Each number is 50 + 15 x the weight over its row's rms, rounded and kept within 0 to 99. Layers, rows and columns count from 0. The size before them is the row's rms in percent of the matrix's.

# layer 4 MLP gate, 704x256, rms 0.0881, rows 521-557, columns 192-255
095:45 75 59 30 37 68 80 62 49 13 34 42 69 43 49 43 39 44 50 41 83 55 60 45 74 25 43 81 43 58 71 52 37 32 25 18 58 49 41 67 62 58 67 63 43 30 58 69 71 40 55 54 54 56 61 58 69 70 42 48 47 56 48 66
101:60 53 55 47 47 34 51 53 30 49 47 63 56 55 41 54 66 34 41 32 25 54 15 35 39 54 26 73 36 61 61 39 75 57 20 47 43 65 61 64 82 52 58 56 39 16 26 12 48 36 39 42 47 53 47 57 41 47 42 59 47 61 64 84
098:42 12 48 58 24 34 68 55 22 40 51 32 30 27 87 47 46 51 67 57 45 51 37 57 35 42 30 61 34 64 29 70 73 28 53 68 50 34 67 77 63 72 29 32 66 88 50 54 29 50 61 65 67 55 76 40 64 46 58 91 56 35 63 68
101:35 73 69 64 38 46 72 52 40 32 63 50 56 52 66 72 58 24 57 65 75 63 39 53 07 36 19 35 64 62 15 52 53 41 53 37 54 32 44 64 53 56 49 52 87 47 35 54 50 11 49 22 54 53 73 55 39 43 43 50 65 37 42 47
100:49 53 62 54 14 43 56 40 57 69 69 26 39 92 56 57 47 35 49 52 55 39 52 52 37 60 24 76 42 40 54 94 70 45 63 56 50 45 86 51 69 67 40 37 63 35 48 30 35 46 64 65 30 60 82 52 28 66 39 76 59 61 55 55
098:50 72 57 45 37 56 63 54 35 49 43 56 20 64 54 41 59 23 38 39 41 32 56 51 70 43 52 46 45 42 45 34 67 66 56 65 41 44 42 64 46 44 62 28 64 49 41 20 55 52 41 46 61 67 47 82 14 86 45 66 30 79 52 43
102:47 48 54 62 46 55 62 65 36 49 75 47 51 62 28 50 74 34 91 55 53 53 40 57 29 60 27 52 09 56 27 43 11 49 46 49 31 51 59 81 15 50 64 30 24 43 47 43 70 55 56 33 67 53 44 60 58 69 40 62 55 54 31 31
102:60 49 62 35 53 50 57 57 67 34 80 41 50 78 34 52 72 59 38 44 48 71 41 34 48 54 48 59 27 57 42 43 45 52 31 17 66 67 60 58 36 44 59 46 50 28 53 54 59 43 32 28 52 80 30 53 34 37 28 50 54 42 57 53
107:47 35 41 76 25 17 60 65 32 42 54 47 64 77 64 18 40 51 49 36 46 41 47 58 68 35 33 81 57 55 49 56 34 24 54 84 41 67 39 33 69 57 39 35 43 61 46 48 31 38 60 66 66 45 82 59 60 70 67 71 64 66 41 45
092:54 73 43 22 68 22 58 70 52 57 76 39 44 56 47 21 57 34 64 49 32 52 20 47 96 52 33 48 63 55 50 58 62 66 27 62 45 42 56 70 39 59 72 69 45 36 58 48 53 24 36 46 40 61 67 59 64 64 50 69 55 52 53 64
103:27 64 66 51 50 32 55 47 44 63 51 66 47 45 31 24 80 21 68 48 68 42 75 56 34 48 59 64 47 25 48 61 47 21 55 51 70 55 36 47 39 47 62 51 28 50 60 61 59 62 59 41 93 49 58 65 50 59 43 42 60 61 42 28
099:41 33 34 52 68 53 51 65 37 65 45 44 15 41 54 52 27 61 75 17 70 45 32 31 45 60 55 61 55 67 43 55 40 54 60 67 41 69 36 36 54 79 49 84 61 28 59 80 90 36 38 12 60 50 49 61 25 32 45 55 37 40 40 38
121:37 65 37 50 47 37 41 57 49 52 48 46 31 61 96 45 42 78 46 70 48 37 59 53 51 38 54 57 53 82 48 54 54 29 46 51 56 57 27 51 49 34 48 53 65 45 49 34 60 33 07 18 37 41 78 40 25 45 45 62 20 30 25 37
105:27 64 42 44 28 53 51 56 38 39 67 45 61 65 46 37 53 27 38 40 30 58 22 26 66 60 08 33 47 57 43 42 23 29 03 41 34 68 60 57 20 58 47 48 64 64 40 57 48 67 30 26 52 43 47 47 60 57 54 41 60 59 46 53
099:42 12 70 38 56 37 59 43 51 65 66 56 41 67 61 29 32 40 93 82 50 52 35 52 27 20 51 68 65 60 47 46 34 93 42 49 55 35 68 63 38 48 45 65 19 28 53 63 26 54 37 80 55 51 66 59 48 47 37 65 62 63 43 54
097:54 95 71 31 55 40 80 60 61 57 76 59 35 71 37 65 41 46 67 42 65 43 72 43 47 60 58 44 62 59 62 38 22 52 44 40 38 30 55 51 70 58 63 57 80 56 52 44 73 62 42 68 38 62 64 46 42 57 49 59 48 53 46 56
094:54 36 61 39 59 35 74 34 67 71 45 29 63 69 57 69 45 65 63 45 50 51 16 40 37 55 23 27 55 76 25 58 68 35 41 36 44 65 66 65 66 53 27 30 28 51 56 45 50 69 56 54 49 52 47 67 53 82 36 47 51 68 42 77
099:53 35 53 51 49 27 53 52 67 69 54 57 52 52 57 79 42 57 59 63 61 38 43 48 45 60 09 63 45 68 41 72 41 45 31 76 50 60 51 84 41 52 43 43 37 55 43 55 24 48 17 77 64 59 86 60 74 62 45 71 41 54 39 69
103:44 44 53 55 45 48 69 64 35 44 28 72 34 44 51 50 48 33 49 20 39 44 42 37 36 59 21 52 57 48 49 72 38 61 38 66 39 50 57 43 78 65 61 60 48 37 31 68 38 60 39 43 53 52 57 38 41 51 06 36 53 80 23 57
097:29 64 56 38 60 72 50 51 49 36 80 63 52 52 26 13 43 47 42 22 45 33 33 52 64 63 73 36 44 73 40 46 52 39 21 35 49 60 59 26 49 53 49 65 47 48 49 50 74 36 17 45 55 72 69 53 47 56 40 59 45 62 49 48
096:53 56 70 56 45 25 65 68 54 60 51 51 57 80 55 25 44 47 56 38 40 42 26 38 53 35 40 43 40 58 49 50 60 24 25 17 44 23 19 43 44 80 62 51 68 36 46 59 59 50 61 40 47 54 58 43 44 58 30 63 61 47 53 57
099:10 44 52 48 39 42 82 56 40 27 50 80 47 36 56 75 54 68 44 42 46 56 49 33 59 31 29 31 80 53 65 48 56 15 47 72 51 61 50 54 37 76 41 51 57 49 54 64 37 46 37 40 53 58 78 43 78 69 46 52 38 36 37 61
094:56 46 75 73 68 45 44 48 44 40 83 69 51 58 46 51 50 46 63 40 46 57 45 54 55 56 20 54 51 76 67 37 15 60 43 37 48 55 19 64 30 74 70 51 56 65 63 70 47 37 56 35 74 74 53 56 56 40 42 45 50 47 79 66
098:48 80 69 39 63 43 75 53 29 38 41 60 37 68 69 33 46 63 52 43 22 62 37 38 54 33 68 50 36 55 38 74 40 47 52 52 38 50 72 43 69 75 35 52 80 39 58 28 50 29 28 17 61 51 82 91 33 73 57 63 27 47 41 61
100:62 31 56 38 31 43 53 81 25 35 64 56 57 60 52 49 46 44 53 67 53 74 28 70 68 53 38 67 54 37 34 49 80 35 48 49 85 49 47 79 54 60 60 38 36 30 35 35 52 60 57 73 39 57 82 63 42 46 30 55 40 33 48 79
100:60 54 13 65 49 59 59 48 39 20 51 46 44 53 54 72 39 39 30 65 79 39 05 50 45 42 43 62 52 57 46 41 64 40 51 73 59 73 89 39 75 28 67 65 52 55 42 55 31 47 24 45 37 57 38 60 15 44 56 68 26 48 44 78
105:26 36 49 60 63 30 64 54 37 54 64 73 37 54 51 82 49 53 40 38 76 55 59 48 39 42 57 43 44 48 50 55 51 44 56 51 40 80 57 53 61 33 49 55 49 33 32 33 70 47 63 33 37 30 54 48 43 55 47 40 73 49 52 64
095:62 66 53 86 47 55 53 47 69 56 36 49 38 51 50 28 48 51 42 49 58 48 27 42 48 59 64 67 66 75 43 72 51 54 53 43 63 51 79 62 53 78 55 69 35 52 65 31 59 25 49 58 48 49 45 55 38 80 45 44 33 52 67 26
090:41 29 54 59 33 52 51 52 62 64 43 54 47 68 36 50 75 70 67 45 76 69 07 41 47 41 43 25 36 68 47 44 70 45 50 19 51 44 66 55 52 74 84 91 62 61 33 44 38 09 62 54 61 44 64 65 52 61 31 70 58 47 64 66
097:43 49 69 38 58 38 59 51 56 46 61 65 36 36 56 42 65 50 63 44 56 62 46 47 38 51 44 69 36 75 75 55 51 60 67 64 45 54 56 53 76 58 64 67 59 50 70 49 64 35 12 51 54 46 69 49 18 36 04 44 33 43 38 49
098:49 51 33 41 44 53 62 56 53 69 71 66 40 56 39 61 49 42 46 52 46 67 44 35 41 54 51 36 48 63 51 45 28 37 64 42 59 17 63 56 72 32 63 30 53 50 78 41 42 31 33 25 51 64 66 64 31 68 12 44 53 75 28 33
099:59 45 35 55 26 48 69 46 43 21 56 46 41 50 37 58 57 46 26 51 54 36 51 51 65 20 68 66 78 36 41 34 35 36 42 67 64 19 42 82 44 35 58 65 31 45 46 66 57 60 59 75 69 52 50 58 23 46 47 46 41 60 51 42
102:23 46 65 48 28 32 56 53 36 11 42 66 38 61 39 39 47 29 54 33 33 83 33 52 32 68 60 63 51 51 30 48 65 34 54 55 30 70 56 36 69 40 52 44 24 29 63 37 64 25 42 56 35 31 46 47 43 92 57 76 56 49 35 13
099:54 60 62 48 34 53 55 74 64 39 59 66 21 88 43 61 52 57 57 57 55 79 22 41 43 44 44 61 14 29 53 22 49 50 33 51 33 82 67 64 50 42 43 33 61 33 72 34 70 64 20 28 29 55 50 43 56 71 29 67 50 48 60 79
099:39 67 31 50 45 53 66 82 39 35 59 64 56 49 33 59 25 51 65 66 27 58 35 29 50 70 58 44 35 46 39 49 46 14 63 48 32 54 53 44 49 45 58 50 38 41 44 73 49 67 60 45 56 55 55 68 51 77 55 62 24 59 52 57
104:43 78 62 35 52 38 52 63 64 22 67 45 30 62 37 36 66 63 41 49 41 57 35 31 61 22 46 73 43 75 42 43 41 45 48 50 22 37 58 31 41 47 70 54 73 15 96 39 62 26 58 22 42 35 57 50 28 54 47 66 50 42 38 60
101:27 51 52 32 31 54 55 60 36 70 39 54 55 54 56 31 39 63 53 31 46 61 42 34 50 46 43 57 86 63 22 64 37 32 36 62 38 63 59 25 52 53 61 19 47 50 86 54 57 57 39 75 58 54 58 77 60 79 52 61 59 80 42 60
# layer 4 MLP up, 704x256, rms 0.089, rows 521-556, columns 192-255
100:56 57 39 42 45 48 61 43 51 39 63 39 57 32 56 46 63 70 26 47 65 43 40 39 53 40 41 56 61 29 73 49 62 41 43 41 60 61 50 63 56 62 47 62 57 27 47 46 55 43 46 73 63 26 43 67 64 62 50 57 07 63 48 73
107:44 54 38 61 42 25 42 31 38 79 70 33 56 57 43 65 67 77 75 54 58 44 83 55 28 48 64 62 47 70 43 41 73 44 76 81 76 48 44 38 63 40 37 58 68 46 54 57 73 31 68 52 76 47 44 65 39 48 62 64 50 84 35 38
098:57 35 49 32 35 46 42 53 08 41 55 63 57 31 50 31 25 57 49 51 45 57 39 48 19 42 36 59 77 51 36 41 49 40 34 51 48 35 65 72 55 46 30 49 52 55 44 86 53 40 55 55 77 51 43 48 68 45 56 49 61 45 38 14
097:64 46 48 72 60 60 45 49 34 45 33 55 63 41 45 17 31 60 20 50 23 38 57 47 63 74 50 40 55 68 62 30 55 49 38 36 66 48 46 27 46 35 45 61 43 52 47 57 39 56 60 48 44 37 27 66 76 52 57 85 54 59 63 77
100:14 48 65 39 45 45 80 23 50 59 51 58 36 35 23 33 29 45 59 60 56 44 50 60 11 33 26 52 63 52 44 77 50 71 36 29 44 43 57 64 49 70 52 32 31 39 65 66 67 39 49 27 41 67 46 54 71 32 48 43 29 60 27 29
097:48 44 54 45 56 67 61 48 50 37 43 55 41 35 41 19 28 42 54 65 59 56 41 65 68 78 67 48 72 27 34 55 75 64 59 57 60 16 64 58 71 66 37 49 57 60 38 24 55 62 66 73 63 76 62 43 32 63 72 72 42 74 63 55
099:39 71 47 67 42 75 45 42 59 56 41 57 52 19 20 37 29 34 37 49 73 30 72 42 15 27 50 46 45 37 59 53 57 30 10 52 57 59 36 65 64 54 55 44 53 88 70 53 47 38 47 56 85 67 47 78 51 46 66 58 26 68 22 38
108:50 63 52 40 56 41 34 38 69 42 18 48 72 48 61 60 45 44 56 44 27 44 42 59 77 86 44 60 65 69 57 46 18 52 50 59 61 54 50 29 52 28 48 54 38 50 47 50 24 49 16 56 38 39 59 75 28 57 12 43 33 59 33 84
104:43 12 14 41 25 34 24 39 54 33 40 42 49 47 49 67 43 66 21 50 22 45 51 44 68 46 67 63 25 37 37 35 53 62 73 64 52 81 49 45 28 50 50 41 51 17 61 69 42 56 57 51 46 31 42 65 22 52 20 60 42 62 40 44
093:63 37 31 73 36 64 39 35 38 47 62 60 18 57 35 34 60 43 20 27 47 83 25 42 37 46 17 44 66 45 66 43 42 43 93 66 19 71 77 52 96 50 34 52 40 39 55 54 58 39 65 23 46 47 50 61 69 49 51 46 31 19 53 84
099:50 61 47 37 31 56 52 56 54 45 02 25 52 43 33 86 64 53 20 63 43 54 65 46 40 48 49 68 45 35 52 81 45 40 45 63 25 49 58 34 41 45 47 36 46 49 57 53 49 62 36 45 15 38 49 18 62 67 64 62 57 73 37 66
098:57 81 52 83 59 59 58 63 16 42 30 68 63 40 36 54 52 53 55 46 66 67 44 60 48 61 45 59 37 65 28 46 58 40 40 60 63 63 64 35 53 51 64 58 75 61 40 57 53 53 48 57 24 33 49 44 61 22 47 57 57 38 66 49
204:31 68 64 55 48 67 62 61 59 39 65 42 81 71 32 41 57 29 41 44 47 47 31 17 39 52 36 70 51 37 56 39 47 43 55 58 51 32 61 49 36 55 63 53 46 51 59 64 52 53 78 86 64 55 60 54 31 64 35 63 70 87 45 60
098:57 37 30 47 40 46 63 53 63 53 52 31 40 66 59 56 48 31 64 49 75 44 68 30 65 61 26 36 51 30 59 46 47 51 27 41 43 16 31 60 54 69 80 01 56 75 54 22 53 26 44 53 46 56 54 60 62 44 46 24 36 22 47 30
096:43 68 39 75 71 63 43 56 56 70 76 47 47 45 37 42 39 53 61 55 39 32 47 53 88 47 59 81 65 46 60 20 83 41 52 41 58 57 59 64 65 38 52 72 48 43 75 63 33 44 39 63 56 38 59 62 65 36 61 67 39 65 49 32
094:72 45 44 51 29 27 63 61 43 04 55 50 39 47 41 48 44 51 11 61 60 26 49 74 49 52 31 41 38 59 50 33 66 36 38 51 69 56 58 66 42 31 58 24 54 34 33 62 34 60 30 66 47 36 57 35 89 29 36 68 58 56 43 60
093:45 58 59 73 60 64 37 33 53 26 55 52 41 41 42 40 42 65 39 52 11 67 51 32 44 39 50 41 40 71 73 56 61 36 33 65 45 57 72 54 55 45 44 43 51 62 28 46 51 38 65 18 58 61 48 58 63 46 40 22 68 57 43 43
097:46 55 39 55 47 44 47 29 68 75 40 70 54 42 52 75 60 52 52 77 53 31 59 56 60 54 32 74 36 60 33 50 19 53 35 98 61 60 63 61 39 67 61 72 36 55 37 76 41 63 28 68 60 22 53 58 72 57 44 71 56 70 66 50
108:43 68 31 44 55 69 63 52 41 34 59 58 57 50 48 50 45 39 35 77 52 26 62 47 43 41 27 79 47 40 63 46 36 21 44 39 63 59 72 67 36 36 52 43 24 77 55 69 19 50 48 68 57 47 50 51 61 64 54 57 37 73 30 52
101:50 69 39 47 58 56 36 44 77 62 55 73 86 54 61 54 34 60 41 65 43 66 55 43 53 52 38 19 53 54 71 44 52 53 62 39 36 55 44 64 33 46 71 23 47 32 22 45 32 70 71 55 51 86 53 67 60 35 15 49 40 62 64 41
101:49 29 68 48 37 60 57 39 62 48 42 80 64 75 45 65 55 69 65 27 61 27 62 64 33 52 25 56 61 61 69 74 82 45 49 48 36 59 67 36 64 32 37 50 49 46 49 70 74 30 35 66 75 49 63 43 73 16 50 67 49 34 34 66
099:99 25 42 80 48 55 54 48 49 69 44 48 38 55 46 38 56 53 53 77 45 61 43 53 44 53 72 69 56 55 36 35 67 59 49 39 42 42 37 43 65 55 52 26 83 68 31 59 38 58 57 56 68 45 46 35 58 30 32 48 55 63 51 46
090:39 92 28 47 62 79 47 57 35 47 52 33 27 26 43 46 30 36 48 28 55 52 60 47 42 42 53 60 64 20 38 55 59 30 36 37 45 45 61 36 35 43 40 63 56 65 82 40 74 64 38 20 61 29 44 24 46 36 66 42 69 49 39 60
100:44 42 74 57 26 51 59 39 69 38 46 57 31 55 21 46 73 47 46 62 35 51 36 30 48 34 76 25 43 32 34 72 27 55 24 36 44 35 22 44 58 91 52 51 61 40 58 37 37 47 49 42 51 22 63 47 22 54 64 54 45 46 25 51
104:65 50 66 71 44 36 47 61 62 45 47 42 79 22 43 57 58 30 39 63 31 39 37 57 55 62 73 46 38 72 66 51 62 59 33 23 48 46 62 76 27 61 52 34 49 84 62 51 16 85 42 63 46 72 53 26 56 58 32 39 49 63 69 63
099:58 43 56 30 57 60 56 52 46 72 42 54 46 42 51 58 37 65 40 46 33 51 20 38 52 54 45 27 66 52 59 76 12 64 60 32 59 35 44 58 45 63 32 51 52 50 48 40 56 41 46 47 20 54 42 76 76 45 66 49 18 39 46 32
106:42 48 49 23 45 25 43 42 39 65 60 31 41 49 74 54 42 55 38 71 50 43 50 36 41 59 61 38 45 37 34 43 37 80 14 45 18 65 63 70 53 55 46 31 31 26 22 54 68 71 52 58 65 36 39 59 37 60 43 26 45 70 31 60
097:30 65 72 57 55 57 69 62 43 76 42 60 89 56 47 61 51 46 55 52 00 62 36 43 90 66 50 91 69 70 36 43 49 37 41 33 23 31 16 38 39 68 79 43 66 27 74 41 41 48 71 60 56 51 58 58 25 73 56 57 49 53 43 36
085:24 12 44 69 63 57 54 35 80 79 47 53 59 79 39 51 55 64 73 47 43 32 11 54 50 44 41 17 39 61 46 78 69 42 50 61 59 24 54 71 76 58 68 56 79 46 20 23 15 24 26 47 43 70 66 69 18 40 46 64 49 66 47 73
096:55 45 70 43 41 23 56 51 58 86 54 44 76 89 83 59 54 61 44 28 66 72 41 36 73 52 72 23 22 44 50 38 40 39 61 45 46 62 46 48 67 47 75 52 31 50 51 57 64 58 50 58 60 42 36 43 64 49 22 42 65 58 62 32
102:34 48 27 36 35 68 59 59 63 48 62 51 57 61 52 36 71 53 62 63 72 65 75 45 45 70 79 69 40 44 62 53 20 52 62 52 60 57 60 51 54 65 43 53 53 60 67 51 36 47 37 25 24 60 55 34 38 34 27 23 51 28 33 34
097:58 31 41 60 55 74 58 33 36 20 62 54 54 58 01 58 48 46 39 63 51 53 58 39 43 53 61 98 37 49 49 60 47 33 73 57 74 29 35 73 41 50 65 50 45 43 51 58 82 57 81 65 46 53 41 61 39 25 46 54 52 56 52 58
102:37 63 82 38 52 54 45 51 69 26 69 25 38 43 58 52 59 47 74 53 37 52 66 46 60 37 63 38 78 70 45 59 57 37 37 21 37 44 40 34 52 56 67 44 35 63 54 62 32 48 60 69 45 38 47 43 57 65 56 71 69 47 38 42
100:53 53 43 60 59 39 48 47 50 90 47 49 50 23 62 43 53 50 58 76 55 49 55 52 59 72 40 38 51 68 56 50 43 55 55 56 63 30 70 55 52 56 39 40 62 73 80 43 38 40 92 81 41 32 53 42 47 18 85 43 68 45 56 48
096:54 46 38 35 31 47 60 69 38 71 69 46 36 35 50 00 72 60 52 49 51 62 56 65 42 65 50 84 56 42 59 60 36 40 66 66 50 73 93 48 63 33 27 65 47 33 37 35 38 64 43 30 39 43 50 33 46 23 52 70 64 35 50 31
099:43 62 44 42 35 72 25 27 80 52 82 62 72 48 52 70 66 34 67 59 31 56 44 28 63 64 67 56 51 33 62 23 53 66 55 27 55 53 50 65 48 30 54 63 39 29 60 50 38 59 44 29 38 31 37 34 47 39 32 55 39 56 36 43
# layer 4 MLP down (transposed), 704x256, rms 0.0562, rows 521-556, columns 192-255
098:71 33 73 38 64 65 36 56 48 57 49 42 55 42 69 36 48 70 68 50 49 41 29 66 67 59 59 38 40 50 63 09 29 59 63 52 58 53 63 40 47 33 38 47 81 58 38 55 48 67 62 57 33 50 49 57 59 34 37 33 21 47 61 35
109:51 61 63 67 66 44 41 40 53 72 61 64 80 37 37 57 14 49 49 41 63 41 69 31 56 56 57 50 68 53 59 67 53 40 33 39 24 33 29 25 28 55 73 65 43 68 46 79 41 37 35 51 99 69 49 60 51 23 24 43 68 40 58 54
101:73 25 21 82 44 55 50 62 42 36 48 65 44 57 68 44 72 65 55 69 54 69 59 53 40 45 41 74 32 31 57 43 13 83 46 53 56 47 59 51 62 30 50 50 39 72 49 37 70 52 41 40 64 46 58 46 37 32 48 29 47 66 23 71
101:37 77 68 18 72 59 62 46 28 36 34 83 09 67 31 50 65 66 12 57 55 47 59 25 28 44 26 38 42 67 60 56 56 50 36 19 38 35 66 39 71 65 64 50 55 41 77 22 23 58 63 65 32 30 47 30 72 55 53 56 42 32 47 53
099:31 57 42 35 46 41 41 55 73 33 29 54 55 58 30 49 48 31 51 46 35 52 53 23 34 40 33 72 38 39 57 71 20 63 61 62 67 61 67 58 62 42 80 47 51 44 50 59 46 32 54 70 66 55 63 51 46 68 57 52 36 38 49 61
101:48 39 64 43 42 51 02 38 56 37 32 25 58 29 37 60 31 43 51 35 59 55 48 30 32 55 16 39 43 72 47 47 32 09 50 52 61 18 43 72 28 53 27 46 52 65 61 47 43 19 55 51 21 60 29 51 52 45 52 44 61 43 40 36
099:48 81 22 31 48 77 46 56 41 48 33 59 34 32 57 53 75 53 58 58 30 41 21 35 76 81 08 48 44 41 64 43 69 71 53 41 47 44 34 57 28 21 52 73 59 36 60 54 37 55 48 40 58 58 14 68 55 28 29 37 53 47 41 72
107:32 59 38 48 44 50 50 43 52 37 61 53 51 59 53 48 31 74 57 72 14 38 78 23 57 87 70 69 49 78 52 44 30 59 77 39 58 61 46 51 54 29 46 39 46 36 76 41 39 41 72 49 59 43 63 60 46 54 48 43 32 12 55 59
104:25 55 39 66 39 55 56 58 48 66 50 72 55 37 65 49 77 40 66 39 59 47 67 38 20 53 74 67 42 40 72 39 56 62 76 25 75 36 52 31 42 56 55 44 73 44 46 56 36 56 50 46 36 80 59 31 36 59 50 66 66 70 61 36
091:60 84 14 36 46 52 67 52 48 43 43 66 37 66 55 54 65 30 51 59 48 43 33 63 43 72 85 48 35 36 41 43 33 75 32 43 59 46 50 45 80 19 47 58 32 59 38 41 58 66 79 82 50 62 47 38 48 80 47 64 18 73 43 67
103:74 30 33 58 49 60 59 85 39 80 39 61 69 63 66 42 41 66 74 31 55 71 17 55 79 52 66 39 55 73 60 36 71 38 41 54 66 71 49 45 65 50 43 57 51 41 30 44 10 45 40 39 61 43 54 53 80 54 58 78 40 44 48 56
099:70 41 65 38 48 35 70 22 42 43 67 25 41 60 48 30 68 47 59 51 58 33 53 43 78 61 23 54 49 36 51 40 53 51 54 44 68 44 55 77 49 42 50 50 29 71 53 59 58 57 49 66 42 51 41 64 49 34 39 54 55 73 40 66
093:68 24 89 39 46 49 52 44 52 44 47 22 31 51 46 60 64 00 38 39 63 60 03 48 60 31 33 55 60 43 53 59 27 47 58 41 53 61 31 47 55 66 33 28 52 44 80 69 38 27 44 43 72 62 44 50 69 45 76 48 29 99 63 47
102:64 49 74 60 70 45 48 56 68 58 31 65 37 49 86 67 40 78 41 63 50 52 40 80 53 54 50 58 88 11 51 50 72 75 48 54 83 77 36 63 61 38 49 50 78 57 34 30 28 51 49 41 43 40 55 39 64 25 34 62 33 36 32 63
094:54 39 21 51 37 36 41 41 33 36 28 63 50 61 30 51 58 39 69 31 41 53 56 46 45 77 49 34 37 44 60 54 30 34 69 76 49 68 57 64 55 49 29 57 45 53 66 26 44 52 54 55 53 53 19 52 33 38 29 57 42 33 67 53
097:51 56 59 44 55 61 32 49 46 51 53 57 63 82 51 62 56 75 58 43 38 54 58 43 74 63 46 15 41 44 47 65 63 73 46 57 50 62 68 60 42 39 46 26 31 45 34 28 72 37 56 72 56 28 58 51 38 51 58 61 76 43 57 45
096:64 22 33 44 66 31 40 29 67 55 38 24 64 56 13 52 50 50 37 53 46 29 35 72 72 58 80 45 69 44 49 51 51 57 32 48 54 58 44 51 30 53 58 38 77 48 57 37 69 84 42 56 25 49 60 35 62 38 58 67 52 56 59 27
100:33 54 50 42 52 71 48 71 40 61 36 55 59 25 52 46 37 62 67 44 55 60 58 44 72 75 65 66 36 26 53 76 36 85 39 57 60 34 53 44 45 71 33 56 55 66 28 27 67 77 41 45 44 21 47 24 66 55 65 37 56 39 43 33
113:42 53 58 60 51 55 42 32 62 50 55 30 61 38 39 41 18 79 59 71 28 27 48 62 62 37 36 47 45 54 84 39 53 63 68 50 49 38 36 38 25 52 58 33 58 23 46 54 40 45 94 65 38 68 63 46 44 48 49 56 61 31 37 75
104:51 61 45 68 21 36 37 35 59 58 57 33 45 63 47 28 40 55 68 67 40 59 51 43 61 39 50 56 61 54 49 10 49 80 70 43 43 49 31 58 79 53 59 59 57 51 40 51 53 66 32 59 47 26 62 82 47 41 29 17 58 26 37 40
101:86 44 66 66 38 55 65 27 73 46 26 47 57 48 55 41 49 56 56 65 37 26 45 41 32 34 76 61 38 41 32 60 51 22 68 13 43 44 45 41 60 52 76 51 59 30 54 47 34 36 23 54 49 68 37 48 32 57 80 55 61 45 34 63
099:40 66 33 70 52 78 45 66 37 46 39 50 07 48 32 66 60 52 83 30 55 21 34 41 38 48 59 67 24 60 75 35 61 29 34 71 49 52 37 66 68 50 51 21 56 68 39 49 44 37 41 97 59 66 55 68 46 58 45 45 67 40 26 58
086:38 49 46 29 34 39 60 58 42 37 46 40 55 62 64 08 77 53 60 54 58 55 26 71 35 65 46 52 53 87 59 20 33 51 58 26 50 49 43 60 48 29 55 29 58 52 77 44 50 60 51 53 67 73 59 35 53 70 52 38 56 68 57 49
102:22 44 65 80 39 69 49 62 32 62 43 56 55 43 13 68 50 42 49 21 42 42 58 53 61 42 48 80 41 21 36 57 61 41 43 41 54 57 55 72 63 36 56 25 38 89 52 34 47 73 80 59 50 54 27 39 49 28 63 57 68 49 77 58
103:59 28 57 71 29 72 49 50 64 55 60 61 58 23 68 49 34 39 42 34 53 34 00 36 74 50 79 62 42 55 72 47 44 36 69 40 42 75 49 35 57 44 44 42 31 71 40 71 37 75 43 50 73 67 56 45 32 37 52 39 61 69 39 43
101:62 20 34 57 42 57 68 48 85 30 56 44 38 51 54 17 66 58 80 66 48 77 25 69 47 65 43 45 41 49 58 29 37 77 80 78 46 30 51 65 59 18 57 49 42 57 34 61 33 43 50 50 25 48 50 57 42 48 31 67 51 47 47 59
106:17 68 67 50 63 45 31 48 44 57 38 20 47 66 61 81 69 59 63 42 62 56 62 43 51 47 63 44 55 48 53 78 60 40 36 27 42 46 47 66 83 58 62 42 66 52 30 54 53 25 49 69 55 23 57 53 33 49 29 58 51 38 43 41
095:59 35 13 39 50 44 27 58 76 55 35 78 51 42 50 25 37 36 39 48 80 56 27 65 35 33 28 46 58 22 69 38 31 45 81 60 52 47 57 46 60 52 38 56 54 16 26 60 44 61 51 58 27 26 26 54 50 46 62 71 54 58 75 85
082:63 31 54 50 58 53 18 57 72 55 77 46 34 90 44 42 50 61 29 56 63 57 75 54 46 40 29 54 55 42 56 41 37 45 45 52 48 39 49 29 76 50 22 65 74 69 44 36 64 80 52 62 49 42 61 35 31 56 47 52 51 34 31 49
097:84 49 48 28 44 36 34 54 28 42 45 67 43 63 56 58 30 41 54 65 36 65 37 36 31 32 64 37 62 71 31 45 41 40 77 22 45 64 51 45 48 57 11 42 66 40 61 65 15 44 49 66 51 50 50 48 90 18 41 38 63 81 82 47
102:33 45 57 67 71 27 55 47 32 56 61 82 39 86 48 44 33 52 45 71 31 56 51 41 50 41 62 67 75 64 31 64 91 69 51 70 36 53 72 45 48 45 78 51 73 63 44 66 69 34 58 52 40 58 62 63 51 46 25 63 66 48 54 48
087:61 25 41 65 38 67 26 43 60 57 62 57 49 48 71 57 49 75 65 57 54 58 45 49 58 52 35 39 67 45 72 47 59 68 83 47 55 82 51 66 44 61 12 60 41 81 40 41 40 83 55 26 67 33 85 22 48 47 47 50 42 27 60 30
102:29 37 10 56 46 50 56 62 58 74 70 61 26 60 44 56 68 37 46 62 80 38 55 58 42 68 49 58 48 49 94 35 86 40 77 73 55 30 39 42 59 59 36 40 29 40 56 64 51 49 42 27 50 22 44 48 57 51 46 26 61 51 67 56
097:59 44 30 55 44 33 58 56 63 37 58 57 57 74 56 65 66 28 43 53 54 45 37 61 33 42 64 39 56 50 60 56 48 60 50 25 40 57 62 39 50 63 66 18 65 49 00 56 69 47 30 53 46 38 20 42 57 36 73 38 87 31 54 44
100:80 36 56 53 51 56 28 32 42 32 46 48 52 18 32 70 78 35 34 60 56 57 28 43 63 46 46 34 48 45 38 73 67 52 54 42 24 48 52 81 52 70 59 41 71 60 34 43 72 43 40 55 46 55 46 67 37 35 52 52 60 33 72 67
099:52 68 63 25 70 71 64 48 45 66 32 68 37 46 48 55 54 55 27 64 53 52 58 51 43 44 40 53 54 35 53 54 12 63 85 27 38 40 84 53 78 60 39 76 46 33 30 43 69 48 58 44 65 59 79 26 57 79 57 51 39 35 48 56